Weights of a small transformer language model.
Size: vocabulary 2205, 4.57M parameters.
Architecture: RMSNorm before each block, rotary positions, no biases in attention or MLP, untied embeddings.
Each number is 500 + 50 x the weight over its row's rms, rounded and kept within 0 to 999. Layers, rows and columns count from 0. Numbers have three digits each. The size before them is the row's rms in percent of the matrix's.

# layer 6 MLP up, 512x160, rms 0.119, rows 444-511, columns 0-79
106:528515453510490540540421480456556474487484487388491448525511432381518522575525488525497529489524551477480438562575456431514431446518463504444599460522427506425391541485525583483482493452448453491520530501534537509533507503562471537461452446
099:526496515499475511517518504492484378539435520513481463441512490410461505541437444545611516363517517561509579565492487489587570497554482500482394476448463474598479482409508501483504600479533546542507467566492531543442453481420542526447420586
098:570503502528545473462590594517529483519510541475570531533450563384503498457493607417484493542576391470548446504504476519578510495496467501534447437443544517483500495477506496561563470544513497495434471509467398533438473606544482513540391497
097:532541477540576422513488456483520469548603506478481553442460539508531503455408506550604460479573505481489487492546532481444479531495557455562440481515417576544406514489471571422524655463446501493394589470485447516451452499527458474533423481
102:591536553578491461402474524427451468552354541489460419532510500540447575538465338476519555463442480599539535507550478505468428497529456442533435378509476504571421439507539525514485527481573474475575481479553499484491508524464503559471491542
103:500468577526443503504535389463521409439596416453482441525491456480509525505540556607482546512510492413458499527428469475510584481542489435506474504501481402422528421513531564556490444605495507444498516450487492529466420481577487484502528533
097:507527376488533577553531442527565475457454530541559448394514444509498581474480543543444522431598523519472581513545579593546506585531418540504456435418520429476442603502471561445475485499465611551491414531584553455503509459488484466592528498
088:495505472525544497492524481524579405479419515510472435522472432519448506484425510449506482578583531546448563583544495460600572461540543456496546475517542615503498513509488542516422542487415499549517466423547613430559540499509469530479571561
094:441505456489512501388496507477539461445476460544545540444528499522448452574475558476578602486461518490429431482556550490483466390546587380511459483545554405522505421595445428573571496450471469504406526436531500523578460439471562466536561572
094:550507511424422408521361540610443470542521493490567490470524477434494600516452544503407561483515564538515530541421447520599522582509515521543512468504477454535461439521400398415542489487521511470440456560535503418488503426463455524523457444
098:518536480431515529542446406498490460464433505527483511564385461467500455462574512514461465493454514536482569557593534436560601530455514493545453532565449485568447561498490406545538458521465533541547390522542463520495521488476418554494565538
104:500564489438548417538421515502531476446547531553614509436448536463484474620350429510512501491466480499525544517607414452531414472459456510498500510588486538472481485548507464444595574447468520628535498549539466527413551401528570413467465525
093:423446539524473526531470517532535480460469474433477510521470487441472536464504609519459512520596425368414583589517415533423370521528487464504466525491380512530510505434564501560611481508521516473441451483535446512493522434526535494447463445
095:479426435536565417557540566493472432559551525411550528481477512453571506466488536444442442505493472483499503494501479528426554538499552551472557551508489516520438490481514495461556557434426504559416522461465491504493429362426453512567467485
102:528522424505586510453620494493467543506537597506482558535516492430531490490504551506471522549500485470503502506541433572494585528414429516504552462573667452500441513534431542485429510377503462420643546527497448499507552556512498407458479497
100:505449524534569430583458458418437514552509523558482497490505491453504464527377467498542460578436538531481402450364431536473493532549471467544532422460501507460462487619433474499512507611463510379502560416503492528509537538418450473610489509
107:520481466484407571588519561494538476466517615494445528505483588522529549537544474475460444467498547455574536557465519504550479512565504521457564501462429575524487472494525494475520499595600519510485496407439535576421574454419552504480386556
108:562498522441459579445549493388494505433473482424478505493426450449454445563427485454503539457561545534511508524444523470537493567420568615534543514488484565499510522537421543507501472457563446589460482535479511505501613474522560422521511494
105:535575495406482524465423569470517569417393594489508482497507453509469535381521510582531504492464561470514477607499488530524512393446583479512446490471522505557461454547471471421484564498525509520484581509639533549428478486433471523539579396
100:490406473534523471373525528491510501539580522464467422463542533518493409481481473512486565398523524557582556535467519469495564455518494526452460492521473471434478447518464505458572523528600498499571539394553463518531523479640505396568503466
095:523446498482410587550414444480579517465562454585466583417506489493476505555543580492560557501444563477416543536561498510547506376524525426453462471432526525429420584498559438467549543433453484544464450490556506549582483480484456503549532502
105:549442438553425558467457496505475594479432476453531480478458438566464514424520438511540455491515510471585454591398523516541522531498515460448409555443521517508523559485466495476370471509530569410540535482433519495503500489488530470553444400
111:458444474481446465545491465468572480519477540447460516455505481454401415634548508529478559516572567532569505453521471522455477442468451459503508450473471482547546479453489469499463491613456569562452532425571456522443534479631480462594620524
099:539488481474525482473400528515546498460529567596507565495463532526531546343547567482598508550377501482542487537519541521410471400518527555478510554532606587581526491551557515481517491422439504461430471554558479524552411546530437536509524534
100:472435505495459576546511472515532491563467549542485565521433624481464490455512439570524554508576567554457555541577566516527570595431512526540516461510602528587572466532542555489421532459468512510543498485474439449439564485475547513410418555
098:431560483439474472611481548530501553535510461520493524435417503585469519531383494615465470548594560477459474490466476479415551494523615403511478390590499469491562458442586487548479500551425507542515447515435452468525586510482442563410463447
106:496481476548530551446543422474480460529422567449605438537481571417484457488411473462516425438515517446470534477496557479448485522524563513471437591527497538515512501504578547476473481533514444476469557499497490548353464489408402424474423528
103:484483508540518439535636519504446506477482450459547554383543472516548455581596476501467492506558588494577529477459455452512486473396599490507474516491425479485504588470473488555546445487484516476504546470550537492517602514535468488464522482
098:440485586439514538500589552456540501495456515582511493427497508468560490504592542457582602528490479475404569505527522529417563471438463474551471514468490507444463528534536561533444500526529562574454476480474564472475500535452542518506452515
102:472505596426528422509564571464479479512537392567573507496490489453552550431497468543490582479570524463517505547551398507508442513511549487476464428436546516577534507507518541444482519545517489519487550493535535337453424432547482483568415427
105:491512491521559440524455565523584609450453478503444531496546473503480388385526491461627443473442591446544443413507611497478486486508508469452445431587544419454505555490530507422494466538477547488556424536441480507509460468552504556459398468
093:534532438416499422539513517501554384447610426495486425447453504468535470604530515542504477569531386380510490522514553528521425463422513493490558607460520556414481553506469596526489462456526521530487532562502484557461513438528516479472517444
096:488599559562461543447423504550404507550543530516482553497499475576513458392464455508539404532494540496400456485486505600623506587598489537513494498485461450482457537501466460501497587482483521441590403616525515522560478603490519477420564566
090:562618470430507509480412546507561500598498544518515499652442438443451526497505451467455529569567489467543531494499565503479497529510539485495491567566478559485517472439473549507544509530574438539452487551527406444504479512500543435510519476
108:488551458475513522407552528491469459488475551509471467644481491538430567415486516479442472555468511556527529450500541471481579524495523485481524452479434561415568460569428521469487543468484430545486627534445533543545507473448556520577493529
097:427524523493537531506468580565519535488583576581500431517432450481521449545464431531573512486489515497528523416536413469528520527521455517531557559560504517441556484521577511508446508457520456555631494572554409387448503494470438506540561470
110:438472454511393538509468442490438500547442487478466438453480530433434526429509373492492485525526446499568561512490452482455477415447466433563489541428503485523544540535490538550515477505526489568497527558567506454475559365456520457602479499
097:483536554548501453472499529590468553504508519434434460536606556499554535498482523426499517457596398493513527513499506496593496579561560549590526505523446538473498501433526408431498419415538568553546438522532467469403524538421500472507452524
094:473490421367655438482561475471486519502482411528393447401388431510464484426550533431515570499560512485459551503467460369546530520500584448542540463454488445489413509616567443493444505445463504477423416485528509554497502501546495529509486467
105:564484497558553428574457532510401462569589430446466466527473567507560576461570462531451511443530478533463489482440397511516451462597476419581522476471494474523545517447512518482526549443388533532385511463546557496460556439442446447514493578
097:500565487499443442474476506609475515469471428523479483477486519559512486534536430425534529507464496512515531500516468442550451572452453493483529453453497558480530598451480500511451506379408551659486629574466557562481485452556475458480599506
105:515476502462412428505506503514489428430504503500506519453506585550512449502589481496493462488492468447484518425486510426506463434456478571483620465481564620480558450571459488513555427540581502526480482447492419521479476583458542543545542512
098:510561475454551489413502535455409610565396496564443498528502589534489553501456522563571505518603508445495545495498453554513485526553417484510543462541499477401534496450611495594476555533528486523483454579490532492535562515497567485495414519
096:503499503500508538513650466448558533564499575437436467587451565451549476495481455468517568460476435428487467616535488482532460471497582488535444500536488557463504480568488450551512538515612451520484495430501483488397581561482437510402457488
100:478497582463557476434529524412517523458471508420517575536435475576452506406568533539411488499495443447493481495526538546568547477429505594505435511496487510405458475509464450497479515493436583523518424449476716459445502513442566386430559428
092:551528627485519492487448522484538466557564527495541531554603481490493562443537559525520415533527549464474525627452517533524434562444407567486472526541469485527592404514538572517457489587453474503452417510500509429510468536531447492619494493
099:528546548531519552531621469438501555504542479497543449462464564444506508526492515477547544399542575423423487514596512462589516555494541539540577462398452469469499490518597498555363512550497400571509499435474602399493484549558571512455468500
105:540478506550498494571574497499467531542438471535404529431584504556477536565507402509498479458520553622503611418477523524516521493460542481483549465432485474432462482501539467497426551533497473498523522470501440505460575418522560462570445538
099:508464484446517462495410553619527465585500457480564463449499462420487446518498499515465464519492533502456528493509527563614507482497550477497380461511446487431481406582589559513496495483448526516571489501518491484549493435406475550591450540
097:523558448544413528528553538501515466503496474583532390513499495506475441500502501535492453434580470526592500514424525418472479434470400504580387505497427526546465388549451501462491480532568494522500484468454461500535437510450444434505381512
114:434500446459510565412499447532433507482496469517506462518547585616585448563516561447530503510486459514551388476431564472419528499500460534439515388529422557485508439519489494417532503428542583439527526514489564429534547495503515607590534487
102:546507481575550461536619432441497435526556578505582497411518495479460483549464461565489495439501541395482477560543424446410544510494571487516580463517434448541492520507502561471558540539509567572447571591486512542465486454470467585522475492
099:519528483453564390493508570495512449536509503492515542526512448486502462472398512477535548429531531467435459487507528503475503556356565453496448420443472482626508539506530477458417433564519434485464548504524542515568513491461516425601562470
100:519526511433513493463518539442460541450503494428494507468419466498492656559523519449407547402486498479564511545542422512518518451558563525528460527434476491474559506438486444507655485535559548503498552545517471426494496426573464490519538552
097:497428466548491491507393482569538578555502509406481570519491545505456507481468494547423582474486572535562432521516520538512492497498479434534452560464569527529512503472532501517436484518507389468482513521526576517520489486461467475388493450
100:426511522499555487363469461462518536501446504479511474402509519568505454530521423482486532546432561542489507450459478614523455581463476448523577575570433509537498528478426501494500489453472490441532383480433545529479508506568552499398418510
100:460473463479510527508357538444555498456485607409480449487465510568465517508497472534550487448427501494430482401478493506540482471510589452491416441542499505456481488537448475435388531495505503425463438566435461534525479510497512521428540475
107:506524417475553476498537490529414482521471536506415454486455497539506499538533544495543548431451533555508456534439495489498522514504535552539470482512486536370484536554671515572446472483406529433496519499497583434489562520527470518545545543
101:480398560506541543487535430542541507505554431410558395523580528476528508469471459533419571545530468445376544546517508526509418457552577535517530504457508486526592583498483446472497515578441566407521429516543475490532575498541468416483492458
093:566497417550451542529534488523516474331523568580493485512541417469512477447558491437394481470416525460492485520569569495461576512531490470505574434532541549576421513458449441449554522491445461515511545545422421506435580525411539467488375518
103:481542441470419473492534399478495471590492502519521530519426602505530510510555512490571501533551563556477438494588556520551479490531541434505483525511488481458484498563499541485535516505544462402504428499550506509535540476486391485450438537
108:458476378584582489452432334554484455395474490553483471517502522501415474512528447586462491530562488547420451468494507473467466531528579453503524512460421472546507488496561549506496475505461492461485590407525512410531475543546379576498514547
103:456478537484431506460613484591554562551493543461547611500515586528483553473442456585538473558555447535518536527495524385391518498503526505462571482513441579551512418456451485463459460555537460521489450561416467376519478409525523478507564476
094:507445561495491460471528467523439528455521424445553564438539476508460515553469542607541483419436408477449488558497426483544537581436505502550505539603573481558500547541553499527516534490436460398521491453495431589473511407461408450545518421
094:560597457494494479403394460453366479527486503489518502430523548449499446438510558501512517494443492456567494506496517480531460484389535591532460582505518400460427420377449467451524449418477520504501486519466524514487502446576496462458430510
108:447469525462441477556484545468585410638594487459538541510505569411521504518446391508473482525466530427399517467425409462498518677478549614439482507506502489529497452473570505449443493443556482519476513440482467454441519582495559441411538537
098:524474447422467495491553464449523579527522448448525479430537479460510529482484403486400443490457578520485562532487527530531528447533402534388553373577491524471421552541496462552410511458570519527444525582450367536576500460411490571520537578
108:452551539525491487487523508485501491502580479514472508480506567569579544428524527484474436474509510587555450531493485536416499510446579589495434456565492560531541578542522476426580410533533381381552482542456451529568455526540459521484442508